python train.py --hidden_size=192 --num_key_value_heads=2 --rope_fraction=0.5 --parallel_block=false --init_std_qkv=0.0488 --init_std_up=0.0488 --init_std_down=0.00546 --optimizer="muon_variant" --beta1=0.95 --weight_decay=0.12 --max_grad_norm=1.0 --decay_fraction=0.463 --dataset="wikipedia_en"
Each number is 50 + 15 x the weight over its row's rms, rounded and kept within 0 to 99. Layers, rows and columns count from 0. The size before them is the row's rms in percent of the matrix's.

# layer 5 MLP down, 192x960, rms 0.106, rows 57-191, columns 816-863
100:22 33 72 64 42 68 35 34 27 20 48 44 54 24 55 53 39 72 80 12 58 48 55 38 51 60 38 36 22 30 53 14 51 37 44 26 38 69 60 57 64 51 33 53 35 52 46 61
097:21 31 62 70 29 55 46 65 60 56 19 58 66 37 58 61 58 33 49 72 51 45 48 61 63 51 19 49 58 35 65 43 57 34 34 53 56 63 68 14 82 65 30 68 27 70 42 51
100:33 95 39 36 37 52 34 68 59 42 62 73 23 32 48 57 51 59 58 74 78 38 49 64 57 29 85 67 54 69 24 65 65 42 43 35 50 48 65 55 41 89 70 40 67 33 38 46
097:58 36 70 44 53 59 28 59 39 38 70 51 60 61 38 62 50 22 65 66 46 41 74 55 69 78 47 33 51 36 60 57 28 45 21 45 18 40 57 42 46 40 34 58 53 61 46 67
097:46 44 44 42 32 35 37 43 44 80 36 43 81 79 30 45 36 26 30 66 53 69 62 33 77 69 30 67 33 64 71 56 52 43 52 60 57 53 51 56 50 56 32 65 60 55 32 54
101:57 55 53 48 56 44 46 43 62 76 71 50 31 47 74 44 72 29 67 40 49 57 82 59 44 38 51 35 55 23 39 47 38 52 63 40 53 47 73 66 71 58 54 59 73 16 68 34
101:65 47 27 53 58 69 50 49 65 41 60 74 22 38 60 40 49 45 43 62 55 27 38 54 66 68 53 85 60 71 28 75 60 42 37 26 66 61 52 50 35 35 56 56 53 45 48 36
096:54 20 73 52 47 45 40 55 39 32 81 65 61 68 56 44 53 44 65 57 67 60 73 49 43 72 61 48 58 51 49 70 48 54 52 30 59 64 39 49 36 46 28 28 61 54 31 58
097:21 43 66 33 28 58 49 26 67 68 70 72 65 64 57 45 39 60 45 49 50 37 65 47 40 30 69 43 49 63 36 26 78 42 50 44 72 58 66 42 65 32 34 45 54 10 35 24
099:43 23 65 69 68 48 52 41 57 50 49 75 64 75 46 23 21 58 44 62 59 52 38 54 63 33 55 42 71 54 48 62 55 69 52 33 72 61 36 22 88 56 51 31 41 58 54 62
096:70 60 51 63 64 51 67 59 32 81 55 42 46 61 36 37 69 62 37 59 61 31 59 73 58 47 32 51 48 68 74 63 88 45 26 38 34 63 57 56 36 57 46 54 30 48 68 48
102:63 69 49 52 46 33 57 42 51 46 40 70 46 30 41 35 60 33 35 61 65 49 27 34 47 61 52 41 17 69 39 76 40 77 39 39 30 40 20 53 86 37 61 37 60 60 61 56
101:61 54 42 41 80 42 76 40 31 46 46 63 58 61 56 59 61 75 46 38 39 64 67 63 65 69 44 51 21 68 64 69 64 34 57 61 50 64 57 34 41 68 31 51 41 57 59 36
095:53 68 78 41 61 68 45 62 63 78 39 61 63 35 71 51 73 33 53 64 63 30 36 69 42 41 21 53 70 40 40 44 49 24 33 57 29 52 68 45 78 63 33 45 41 55 30 30
095:56 46 48 53 45 62 35 50 61 31 71 67 42 39 83 45 59 39 61 51 72 61 54 53 24 43 71 64 64 56 67 54 44 51 66 62 46 53 58 44 63 47 48 71 34 16 60 51
104:60 62 55 43 40 29 51 59 61 57 65 36 43 60 60 10 69 37 18 44 73 43 55 30 65 69 68 43 41 41 69 41 64 22 40 32 56 72 68 39 75 51 34 66 30 35 70 58
100:40 51 53 34 43 49 41 57 58 25 40 57 42 47 61 60 30 45 33 52 34 47 33 78 37 69 67 57 73 64 63 47 29 49 57 55 57 40 41 82 55 50 65 54 57 75 61 45
103:41 28 82 69 71 12 52 39 65 71 47 63 38 70 55 63 29 55 41 50 33 48 66 54 57 60 47 43 64 52 74 34 55 55 63 55 45 56 45 33 49 36 36 37 39 62 47 55
100:58 71 58 52 25 57 52 30 35 33 26 63 53 64 41 44 51 42 50 62 41 51 38 34 30 65 70 54 51 57 87 36 54 73 35 26 59 62 46 36 66 38 37 31 63 46 77 18
098:27 52 55 56 51 44 24 56 69 48 41 58 50 61 56 36 60 32 20 42 49 41 49 49 40 48 45 57 57 36 36 46 36 17 40 28 69 38 39 47 62 23 50 75 57 59 59 46
096:63 53 37 34 58 61 66 22 55 60 49 42 62 51 58 34 50 51 18 40 29 32 53 70 69 30 41 10 44 50 30 34 00 45 51 24 50 42 58 39 41 42 59 46 47 95 28 49
101:52 60 86 62 22 62 43 68 59 69 52 59 42 32 60 43 34 50 59 44 55 54 77 44 82 64 51 67 57 63 49 61 46 60 57 50 62 61 26 64 67 50 63 43 45 59 19 60
100:39 41 42 47 74 51 53 46 60 72 64 61 42 22 52 36 45 52 36 46 38 70 39 58 31 56 50 66 35 66 72 29 57 45 60 31 56 34 42 54 81 32 36 44 70 45 61 33
097:63 44 42 52 12 39 48 66 29 05 37 65 48 46 58 39 60 34 57 51 39 18 30 51 74 55 61 48 40 69 64 63 43 43 62 54 44 57 43 43 51 34 73 81 46 44 46 55
100:39 46 38 49 52 60 64 41 26 28 96 54 57 43 51 20 66 51 39 23 41 49 65 39 59 50 35 63 44 37 26 69 57 42 32 80 20 39 38 48 44 28 37 76 57 41 36 51
096:71 32 48 59 51 60 51 73 34 44 42 46 30 60 46 40 71 52 46 56 65 62 34 58 68 67 53 61 44 71 68 41 17 85 45 46 58 32 45 68 92 60 25 36 85 53 23 76
102:46 36 60 47 61 40 41 55 62 80 64 26 33 48 72 72 34 50 16 55 50 56 46 54 57 44 62 65 31 56 81 35 63 65 49 52 58 63 69 54 33 58 54 87 29 13 59 28
095:32 44 50 53 66 39 51 56 56 66 42 32 46 69 64 55 46 49 48 47 23 48 55 56 72 69 61 48 46 35 27 61 46 67 70 57 64 66 55 75 60 58 33 54 36 65 71 81
100:27 45 55 45 65 56 49 55 64 49 33 71 03 51 17 30 48 62 45 47 47 49 52 48 39 41 68 43 30 83 51 36 40 30 67 41 68 80 20 27 50 53 39 32 62 60 78 43
106:49 53 65 37 54 42 27 55 58 45 52 49 44 65 67 42 40 36 66 35 58 32 23 70 27 43 54 38 64 72 70 37 50 33 76 37 52 44 43 41 33 83 56 26 52 58 76 63
101:68 65 70 64 47 48 46 44 69 58 60 30 52 80 76 55 35 67 31 24 48 37 45 52 59 38 40 80 33 59 55 57 34 62 30 59 52 16 41 33 62 38 44 46 62 57 20 50
096:50 57 53 45 54 25 46 41 60 36 52 75 60 45 49 44 40 53 37 61 48 45 40 37 38 55 43 11 28 58 18 85 49 55 66 57 52 30 22 69 80 50 28 76 55 34 73 33
097:59 39 64 45 55 45 42 56 48 35 26 38 40 63 45 48 45 35 39 40 42 43 51 47 61 46 43 40 55 36 63 56 83 42 43 63 48 50 46 28 57 84 44 60 35 33 60 52
096:83 51 39 52 84 51 56 35 58 45 30 46 51 34 82 38 43 54 66 40 38 52 47 24 41 56 67 36 63 36 56 40 38 52 64 58 56 63 17 17 52 51 68 53 39 46 50 44
104:74 50 21 23 68 29 75 51 40 49 45 49 19 37 32 54 26 64 49 64 68 68 52 60 41 57 26 64 37 53 55 43 53 40 42 45 46 77 46 13 50 45 42 54 60 72 50 51
100:45 52 66 32 63 40 58 69 42 58 21 44 46 33 89 50 51 74 47 37 18 63 40 61 51 48 39 62 72 54 63 27 68 54 69 82 20 47 08 64 41 51 56 05 37 35 58 60
099:76 67 62 41 34 65 51 59 54 58 48 44 36 53 38 48 56 57 65 61 47 53 38 40 50 61 78 50 48 56 46 69 52 30 52 48 63 84 78 85 58 59 71 49 40 43 59 65
100:24 31 54 55 54 34 41 49 31 26 55 33 50 63 70 57 43 85 67 88 59 62 36 35 55 34 62 39 43 69 69 66 27 46 58 46 24 62 22 50 44 14 37 43 53 69 38 27
100:46 36 43 33 61 59 53 54 60 57 44 27 38 56 40 52 15 49 46 58 69 60 70 48 44 66 33 40 65 63 42 31 81 25 59 42 30 51 42 64 39 78 41 46 45 31 59 35
104:64 50 82 50 62 31 41 56 46 50 31 56 41 64 47 27 55 57 24 44 19 84 43 28 64 38 49 41 39 53 41 43 54 73 72 42 80 53 22 53 57 62 71 25 81 69 37 63
096:33 78 51 60 41 46 52 60 51 78 28 39 51 83 39 45 37 64 58 39 59 74 49 15 31 66 70 32 39 68 66 65 56 20 50 42 21 48 57 52 51 55 60 70 31 60 42 48
100:28 52 56 67 66 66 70 61 45 61 61 44 34 60 25 62 26 41 66 51 31 37 19 31 62 77 61 65 66 62 52 69 45 68 51 27 44 61 62 81 42 65 53 69 56 25 32 43
099:18 47 51 29 39 52 53 59 62 40 68 51 42 80 42 68 42 68 44 57 57 70 46 60 65 49 53 70 66 35 62 54 68 73 42 53 19 41 70 79 11 49 62 29 62 48 40 54
098:51 38 58 35 51 59 65 39 50 68 49 62 63 59 44 52 67 50 64 85 45 82 55 24 35 51 31 54 31 53 40 06 44 49 40 34 64 59 57 54 18 58 37 46 76 53 33 34
099:52 45 42 47 40 56 42 23 64 54 41 49 39 39 49 58 86 40 72 57 80 61 50 87 44 66 48 45 30 54 51 66 49 29 45 59 51 65 46 51 37 28 38 30 25 44 49 42
097:67 74 60 42 31 58 61 42 41 64 32 28 50 47 42 69 40 48 25 47 35 70 52 52 43 61 44 21 60 35 28 35 65 45 25 73 58 70 50 50 66 67 39 28 39 45 72 46
096:42 24 54 32 75 63 53 54 67 63 20 79 50 28 92 39 06 47 41 57 55 49 66 50 42 48 73 44 34 55 70 50 72 44 68 27 73 32 36 52 57 58 67 15 66 38 52 53
101:48 43 22 51 44 63 52 32 48 61 67 22 62 40 47 54 41 32 59 43 26 61 37 99 70 97 50 39 61 42 78 52 46 37 28 41 49 42 50 48 59 45 32 60 59 33 17 58
098:62 67 50 74 41 53 33 42 45 31 35 82 30 37 46 61 43 29 27 37 44 32 37 47 64 44 60 61 51 34 45 69 36 67 43 43 61 57 67 57 40 42 50 59 66 51 70 53
100:42 56 50 69 67 53 23 60 56 43 59 32 61 82 83 31 62 57 68 67 69 32 38 66 43 52 51 54 44 44 45 45 56 46 71 63 38 58 45 44 54 53 45 49 69 75 35 38
104:47 53 48 46 72 38 60 53 25 57 64 46 69 49 57 65 35 36 43 37 55 54 42 39 40 54 63 67 57 31 35 50 58 35 26 62 20 75 45 49 45 32 63 35 60 30 55 64
096:49 59 63 71 52 19 47 72 66 43 51 56 50 78 44 36 61 66 38 84 79 59 59 50 35 36 67 53 35 64 64 42 54 17 54 67 48 35 57 71 66 44 85 32 54 60 45 69
099:47 71 26 41 36 35 74 78 70 49 20 62 10 62 57 37 73 55 19 45 36 41 55 78 42 63 27 41 40 59 46 58 49 68 40 25 28 21 68 61 31 54 62 52 48 52 52 48
098:53 54 59 43 14 50 55 42 78 52 50 27 61 62 22 61 27 36 71 53 76 47 43 51 42 63 57 34 27 41 58 42 47 29 41 59 65 52 44 46 28 45 72 61 38 67 49 54
098:88 61 33 46 18 40 39 41 47 54 06 50 23 72 37 35 47 54 22 40 54 68 40 38 50 62 64 56 37 66 61 53 63 37 79 47 73 53 65 34 63 78 48 35 41 48 40 38
101:50 57 67 47 47 47 19 79 25 33 54 42 60 54 74 39 48 77 35 52 60 74 67 47 52 39 39 63 47 54 54 44 53 56 46 35 46 56 54 51 70 42 72 44 18 58 01 40
095:37 59 34 52 43 54 36 55 45 51 70 77 43 51 39 74 75 51 37 58 44 39 24 34 35 59 49 69 35 46 60 58 56 66 61 36 54 57 44 79 50 58 41 40 67 45 40 61
100:58 50 75 26 61 48 55 46 24 72 61 36 48 44 48 46 41 29 46 48 68 47 65 53 87 43 43 68 39 52 28 68 52 53 49 23 40 82 53 58 56 48 50 27 50 55 56 49
103:17 64 56 58 49 30 49 53 36 37 27 32 33 44 70 50 52 53 81 60 37 44 70 81 37 82 66 36 62 34 45 77 38 80 47 47 50 46 58 38 29 57 55 41 56 53 47 42
097:36 63 55 61 29 44 70 28 57 27 51 30 55 42 45 31 57 37 52 46 38 50 62 33 31 32 29 35 61 33 31 46 57 34 55 50 53 61 50 27 63 61 33 57 41 56 68 84
100:55 60 53 31 64 70 61 57 51 70 59 52 51 40 46 48 41 63 43 38 47 57 23 46 41 60 57 38 53 52 59 73 63 39 44 55 41 29 73 27 39 82 57 40 54 76 65 43
095:55 39 44 62 49 65 60 48 44 48 76 68 48 83 36 35 66 50 23 43 53 49 68 41 56 43 40 66 43 58 27 43 51 51 62 64 40 47 25 67 40 66 79 23 48 66 47 71
099:52 45 48 46 63 48 47 32 22 65 39 69 35 73 35 22 28 53 30 55 54 42 45 32 44 51 48 77 76 64 44 71 25 90 60 40 42 58 39 72 51 52 73 26 72 29 64 71
100:32 32 50 53 55 50 64 55 58 42 62 51 53 76 67 60 55 61 56 36 30 71 59 28 36 61 53 56 46 56 12 35 66 61 35 82 45 62 63 46 62 52 51 45 58 81 35 60
098:43 57 43 57 54 60 81 31 45 55 60 75 50 43 55 54 54 78 41 59 38 52 46 43 31 49 34 54 28 46 32 44 62 61 70 94 40 51 58 44 45 72 49 32 67 60 67 39
100:22 73 83 50 48 69 57 37 53 38 58 57 31 36 13 53 39 56 51 39 59 43 16 66 29 78 25 40 80 50 75 32 44 57 48 28 59 52 63 32 72 58 48 52 73 64 34 43
101:35 32 40 55 46 64 52 31 63 27 45 49 70 61 42 41 06 21 49 42 65 42 36 49 21 70 25 39 45 47 77 54 62 39 37 75 68 41 76 41 34 43 35 50 51 29 45 33
100:79 55 40 47 60 64 71 42 59 28 42 70 36 51 29 70 34 51 61 36 67 44 52 40 72 64 42 63 50 56 23 81 57 35 39 46 29 64 45 45 44 39 26 44 70 66 10 48
102:56 52 41 61 47 59 28 49 39 49 48 38 47 37 34 35 58 54 36 46 50 54 43 53 23 53 40 62 33 47 76 65 51 52 44 61 69 57 43 42 37 56 35 59 34 50 60 71
101:51 63 60 26 71 48 50 65 77 57 39 51 45 47 62 40 68 22 68 48 51 70 42 41 44 49 52 36 47 34 53 56 39 57 37 56 34 53 41 57 46 27 64 46 66 29 72 37
099:70 28 38 58 78 61 31 29 40 47 31 45 89 55 54 71 75 39 71 53 55 39 30 37 45 58 27 54 55 39 35 64 47 54 42 61 47 62 32 50 41 42 49 70 53 58 59 25
099:62 53 45 46 63 70 39 46 49 56 48 36 28 41 72 33 70 56 25 38 37 54 35 30 77 52 45 66 30 90 43 48 52 59 76 55 58 47 45 47 39 58 62 37 36 42 57 46
099:78 66 48 52 60 40 42 69 58 56 33 51 64 73 51 68 56 58 75 25 67 16 62 64 47 60 44 26 35 76 59 62 53 81 40 32 19 60 60 61 60 45 75 60 47 43 40 29
099:17 36 56 35 59 54 59 43 43 37 73 79 39 62 51 64 34 66 42 58 43 57 52 40 71 60 60 55 58 21 48 74 71 35 43 65 96 50 54 79 53 46 54 42 39 57 49 67
101:57 37 72 48 45 48 93 32 41 31 62 38 54 57 33 59 39 56 70 58 35 44 51 74 45 55 53 66 39 47 57 65 47 28 40 67 66 50 34 37 54 53 69 44 52 17 65 45
098:48 70 49 34 32 63 53 44 41 42 48 25 56 29 17 60 54 54 31 30 24 46 91 36 57 40 62 47 35 60 51 44 35 61 62 70 77 69 75 36 62 30 66 53 65 35 67 53
098:63 57 39 50 59 54 50 70 32 62 78 66 58 41 45 31 58 78 56 59 35 51 51 24 41 68 43 33 00 54 70 71 49 62 42 49 58 21 61 36 75 31 58 44 66 56 36 70
095:53 49 41 59 59 56 47 53 31 38 40 33 22 31 50 41 47 43 52 42 41 30 54 52 39 77 12 46 26 50 70 28 50 80 53 45 55 54 43 29 47 54 51 69 33 57 79 54
099:69 76 14 43 40 52 56 36 66 58 55 57 37 33 28 31 29 56 61 31 20 62 47 35 41 55 47 49 56 62 62 43 42 47 60 41 29 41 71 50 40 58 35 59 69 34 75 54
104:57 34 72 28 61 42 46 35 49 32 29 16 45 63 52 52 67 36 43 55 43 60 43 63 33 45 52 42 41 64 58 70 70 56 54 68 39 39 65 61 59 50 57 37 34 45 57 70
099:42 32 52 30 39 45 40 55 58 30 54 54 51 52 79 43 70 67 72 69 46 66 47 32 45 42 52 90 28 53 39 64 61 64 56 79 68 49 37 44 48 67 35 15 54 50 58 72
106:68 59 67 51 60 51 53 47 58 75 60 47 36 49 61 24 64 49 21 59 51 47 71 38 48 41 42 51 45 71 60 47 43 45 60 59 58 53 40 28 47 41 41 74 55 75 44 68
102:57 33 65 58 38 25 48 38 59 28 39 52 58 74 61 48 60 52 46 35 67 39 15 37 41 34 23 41 53 44 24 24 78 39 11 36 47 34 53 65 53 63 57 44 47 54 53 81
096:47 12 51 31 60 53 66 39 14 31 24 48 64 49 51 68 66 31 37 58 57 37 56 38 32 60 49 60 33 35 49 20 85 51 51 60 32 55 18 52 62 61 42 40 58 52 50 55
103:47 50 74 37 49 51 36 41 48 67 56 32 58 58 82 41 31 47 45 55 70 54 47 41 62 34 57 42 30 26 28 55 34 47 26 82 29 74 12 28 42 53 41 71 41 45 72 42
096:34 53 47 25 80 75 90 74 49 45 34 44 52 29 38 40 38 70 29 42 42 50 28 59 48 58 44 48 52 51 63 68 58 26 45 34 33 36 50 68 51 52 47 44 27 31 74 72
101:26 56 60 73 62 43 33 61 49 14 64 55 33 67 39 50 22 34 52 62 51 62 50 66 53 44 47 55 59 82 60 43 30 48 50 73 30 57 35 56 49 34 70 65 32 54 61 36
138:62 69 25 50 60 75 48 85 78 72 67 54 86 50 54 41 24 61 39 91 57 47 26 53 39 48 55 32 64 45 50 44 33 53 69 38 51 87 55 48 83 36 58 39 63 25 60 54
100:58 41 37 37 57 60 50 63 53 91 40 51 62 57 68 70 71 54 68 40 57 70 65 34 43 39 54 65 66 38 12 53 39 75 24 48 46 44 52 38 38 48 50 40 39 57 68 42
098:51 26 29 39 55 49 40 55 61 50 57 69 41 56 82 33 85 29 45 59 45 51 36 64 42 58 48 48 72 55 64 56 44 33 33 32 57 50 50 41 50 67 30 61 35 18 58 66
100:31 70 38 58 55 35 40 44 36 55 36 47 39 21 52 27 36 52 53 30 61 69 53 50 58 37 44 71 92 44 55 46 52 46 54 38 68 60 55 58 30 46 67 28 57 41 42 26
103:71 44 58 49 42 52 30 53 39 40 40 57 70 48 53 51 15 40 21 23 34 66 57 28 40 51 54 57 52 16 63 75 55 41 22 69 67 65 52 36 62 35 52 37 45 54 63 63
097:41 37 60 36 71 65 50 42 59 52 54 32 63 41 13 55 58 63 67 46 42 73 76 48 48 29 29 30 54 41 62 41 17 34 32 62 68 54 73 56 48 50 77 40 49 99 25 72
094:42 56 54 96 08 50 53 56 64 63 45 45 56 56 48 65 46 42 43 64 54 18 38 26 35 45 65 48 50 37 77 52 68 42 48 72 28 62 26 17 72 15 59 41 63 70 78 60
094:30 59 55 55 28 34 60 64 67 61 41 72 40 53 47 70 45 68 46 58 21 65 83 35 42 71 49 57 33 55 58 51 57 54 53 68 51 55 32 72 27 29 65 68 38 52 23 35
098:53 60 44 54 60 38 40 62 80 78 57 40 40 42 32 56 08 23 48 41 58 47 49 70 56 69 50 21 61 27 49 91 15 65 31 45 52 36 57 13 60 45 50 56 64 35 69 92
097:82 67 48 36 45 75 72 55 62 40 43 58 69 21 35 37 43 52 66 52 58 50 61 55 54 58 73 67 63 52 55 54 47 70 78 55 70 30 50 39 32 48 30 62 67 56 22 32
100:86 71 39 45 36 55 35 43 43 46 56 31 64 43 52 55 53 69 50 35 75 42 77 60 22 69 60 67 46 38 41 49 39 17 67 33 48 54 32 68 55 45 68 62 32 48 54 57
104:63 67 26 30 99 45 38 63 54 57 59 32 45 64 37 35 55 77 50 39 17 59 60 26 26 40 65 40 11 45 37 55 43 50 33 35 58 40 34 52 32 53 50 65 55 62 63 69
094:67 44 35 56 69 61 57 56 63 46 57 18 42 26 56 26 37 57 53 57 47 58 39 57 69 38 18 54 82 31 31 58 45 47 56 42 51 51 63 74 55 61 43 33 44 42 52 42
109:70 50 43 57 72 47 31 38 58 00 62 75 44 35 61 59 53 39 41 42 67 54 35 43 25 67 69 45 47 48 28 62 67 43 50 45 22 82 33 47 74 48 57 46 80 51 88 51
105:53 41 70 55 55 34 51 45 37 49 64 43 70 80 52 50 49 43 55 41 45 52 35 48 63 56 25 29 46 63 53 47 15 40 36 37 88 41 44 23 59 29 36 33 75 69 63 28
101:44 65 59 47 60 41 41 47 40 53 75 48 46 37 54 46 45 62 61 53 58 41 29 36 64 39 30 65 58 80 65 33 61 37 71 64 34 65 40 59 52 24 59 42 60 33 45 67
096:44 43 47 66 55 23 48 46 46 60 28 35 40 55 46 27 54 38 74 38 33 43 39 55 09 52 54 43 67 66 48 50 44 35 54 28 54 54 44 45 17 38 52 30 49 53 43 00
103:65 59 48 65 43 54 56 56 91 52 55 42 50 43 35 24 77 46 55 25 62 53 48 57 51 61 50 56 23 49 51 71 35 23 66 53 47 24 59 51 37 67 64 33 39 78 48 77
097:38 42 54 50 33 59 42 35 50 53 46 62 65 37 81 54 69 21 53 32 41 48 34 26 65 26 24 70 36 64 35 41 44 61 64 50 63 64 38 44 67 72 46 29 65 51 53 40
101:48 52 58 85 45 26 28 60 29 42 54 48 54 18 53 43 27 65 50 61 35 52 59 42 58 59 38 24 59 41 44 77 23 87 48 67 40 46 44 55 38 40 47 47 69 49 43 48
098:42 45 25 77 47 32 61 43 74 62 41 44 67 34 50 59 59 64 52 51 66 34 35 32 72 51 63 73 46 50 47 48 47 54 41 58 41 25 40 32 39 50 63 31 46 69 65 60
107:56 26 51 48 52 34 59 57 35 73 34 56 42 52 57 46 52 34 54 37 37 53 75 64 52 61 82 48 82 43 67 75 46 57 45 41 42 20 62 67 38 25 56 41 50 45 74 39
097:51 54 52 53 41 52 63 47 36 53 57 52 36 49 42 49 54 41 55 56 56 33 40 53 14 25 54 56 37 72 33 66 62 51 73 55 41 55 58 45 13 58 79 41 61 35 36 57
100:79 39 42 22 47 62 42 39 56 17 32 69 30 47 31 36 68 67 43 46 36 70 58 37 62 46 48 53 28 69 40 72 40 41 58 60 42 65 40 65 54 58 52 54 30 48 64 34
097:34 54 51 43 61 39 71 36 54 73 52 51 32 58 38 51 64 70 21 42 56 51 45 46 27 52 56 64 27 51 77 43 72 50 53 34 61 69 50 50 38 59 62 41 66 67 30 40
101:59 40 68 31 78 39 59 85 54 56 42 59 51 57 66 45 55 38 29 46 55 48 41 54 57 60 55 29 39 49 49 27 43 53 28 78 18 45 34 38 43 63 54 41 38 37 68 35
100:33 65 54 49 58 74 43 30 37 80 77 66 56 53 41 83 68 22 61 25 54 47 40 59 75 52 82 51 86 38 59 67 35 47 31 60 47 50 77 59 38 39 41 80 32 62 30 99
097:28 60 44 41 44 59 68 42 77 87 40 40 51 18 55 51 51 61 47 61 58 26 40 75 35 48 47 51 62 42 53 32 61 65 49 68 43 63 59 72 72 71 43 50 63 41 32 43
103:36 33 47 45 26 52 53 30 43 53 83 26 95 59 67 45 65 51 75 39 25 68 51 36 34 66 53 84 52 39 39 22 60 56 18 21 58 36 41 81 44 88 18 45 56 68 60 39
098:35 49 56 69 60 34 50 28 56 80 68 38 51 49 58 63 69 47 54 28 64 64 41 48 41 54 56 50 34 53 55 53 67 22 53 35 51 61 70 60 66 40 67 46 45 38 54 53
136:50 44 49 84 54 63 48 91 67 62 64 43 73 50 38 80 31 64 34 44 78 34 40 58 46 89 81 31 55 50 52 46 42 41 56 55 45 89 32 49 37 61 68 33 79 55 51 40
100:52 42 45 48 51 51 53 26 72 41 57 60 55 63 51 83 93 51 79 36 37 29 34 54 33 46 40 50 10 52 62 56 33 67 64 54 77 59 53 49 34 55 40 56 42 46 55 54
102:75 63 38 56 71 36 52 63 63 65 44 56 62 42 68 28 40 38 28 32 36 87 51 73 55 54 51 30 37 37 36 65 38 61 45 63 51 45 38 15 45 55 48 75 67 86 51 37
099:53 49 50 63 30 55 38 63 45 46 52 81 59 73 46 56 71 66 58 39 16 62 32 60 51 67 68 62 33 58 49 72 53 46 49 35 47 54 53 45 48 48 49 43 12 44 26 42
098:34 28 22 62 64 57 54 57 74 45 58 22 65 47 52 53 49 63 32 51 67 48 37 50 35 36 60 69 45 45 65 50 37 48 51 64 65 59 52 46 41 52 68 31 36 25 54 39
099:49 47 21 56 79 59 42 39 31 47 59 43 48 62 50 61 40 23 37 22 79 39 83 53 55 54 39 35 57 36 25 93 22 45 50 31 59 40 58 50 63 58 47 53 73 37 58 76
100:50 54 38 60 31 54 43 55 33 59 56 52 69 40 37 53 49 27 36 61 77 47 51 29 60 20 55 39 57 64 49 63 22 68 57 64 46 37 60 67 33 38 53 74 27 85 42 61
103:29 19 59 49 38 38 51 38 09 44 60 39 92 34 40 77 61 43 74 62 73 43 57 30 68 52 42 68 70 27 45 62 29 52 16 62 54 52 78 47 40 61 51 70 56 53 39 41
098:39 62 48 48 37 74 81 78 38 45 59 55 57 73 41 54 59 28 50 69 65 21 47 66 25 57 32 36 66 53 58 60 61 68 74 41 44 38 54 56 58 67 29 65 71 50 45 50
101:44 42 65 71 69 41 68 50 45 80 51 93 52 54 42 38 51 38 49 66 52 39 17 87 69 29 34 34 31 56 47 45 40 50 64 44 55 42 26 75 79 56 57 44 71 39 52 61
105:48 24 67 58 58 24 45 17 22 47 21 63 66 44 51 41 76 27 67 46 49 63 32 47 43 33 49 80 69 73 37 43 36 46 41 66 66 46 37 67 61 43 34 41 41 56 46 48
105:38 27 21 58 34 66 45 68 41 49 50 24 28 57 41 46 51 95 68 74 45 53 32 31 45 69 64 61 31 69 58 34 46 53 56 54 51 55 60 33 49 70 56 38 64 43 43 49
098:70 35 40 56 48 46 74 59 52 16 29 87 26 51 23 47 45 41 44 20 34 20 62 44 50 32 67 65 45 69 49 68 37 49 51 62 62 71 44 59 39 32 42 43 39 57 32 57
099:40 78 70 71 69 35 46 70 46 33 44 60 48 19 65 24 40 39 41 63 52 29 44 67 76 51 39 38 46 40 50 73 62 53 58 58 75 35 51 67 86 70 62 58 32 57 41 50
101:34 44 39 52 37 59 38 64 46 38 43 44 47 21 41 55 56 59 60 43 36 72 59 72 51 26 38 40 60 43 76 35 32 51 58 60 71 40 46 67 50 53 42 72 30 28 69 55
112:76 33 49 71 43 89 21 60 87 52 53 16 57 62 77 55 63 46 61 42 51 49 45 63 60 86 71 61 53 46 43 31 44 68 71 55 44 48 57 44 47 51 25 32 32 79 52 64
097:41 60 67 59 51 65 52 42 63 35 71 47 34 28 43 44 57 62 39 62 26 57 40 43 95 53 68 40 46 77 71 59 41 37 42 69 36 62 51 71 23 31 65 56 66 49 50 48
103:45 34 39 86 51 31 54 37 42 54 41 33 53 41 85 30 27 55 71 51 20 43 52 57 57 60 36 62 55 38 60 44 55 36 68 45 66 43 51 82 49 65 36 51 37 76 26 40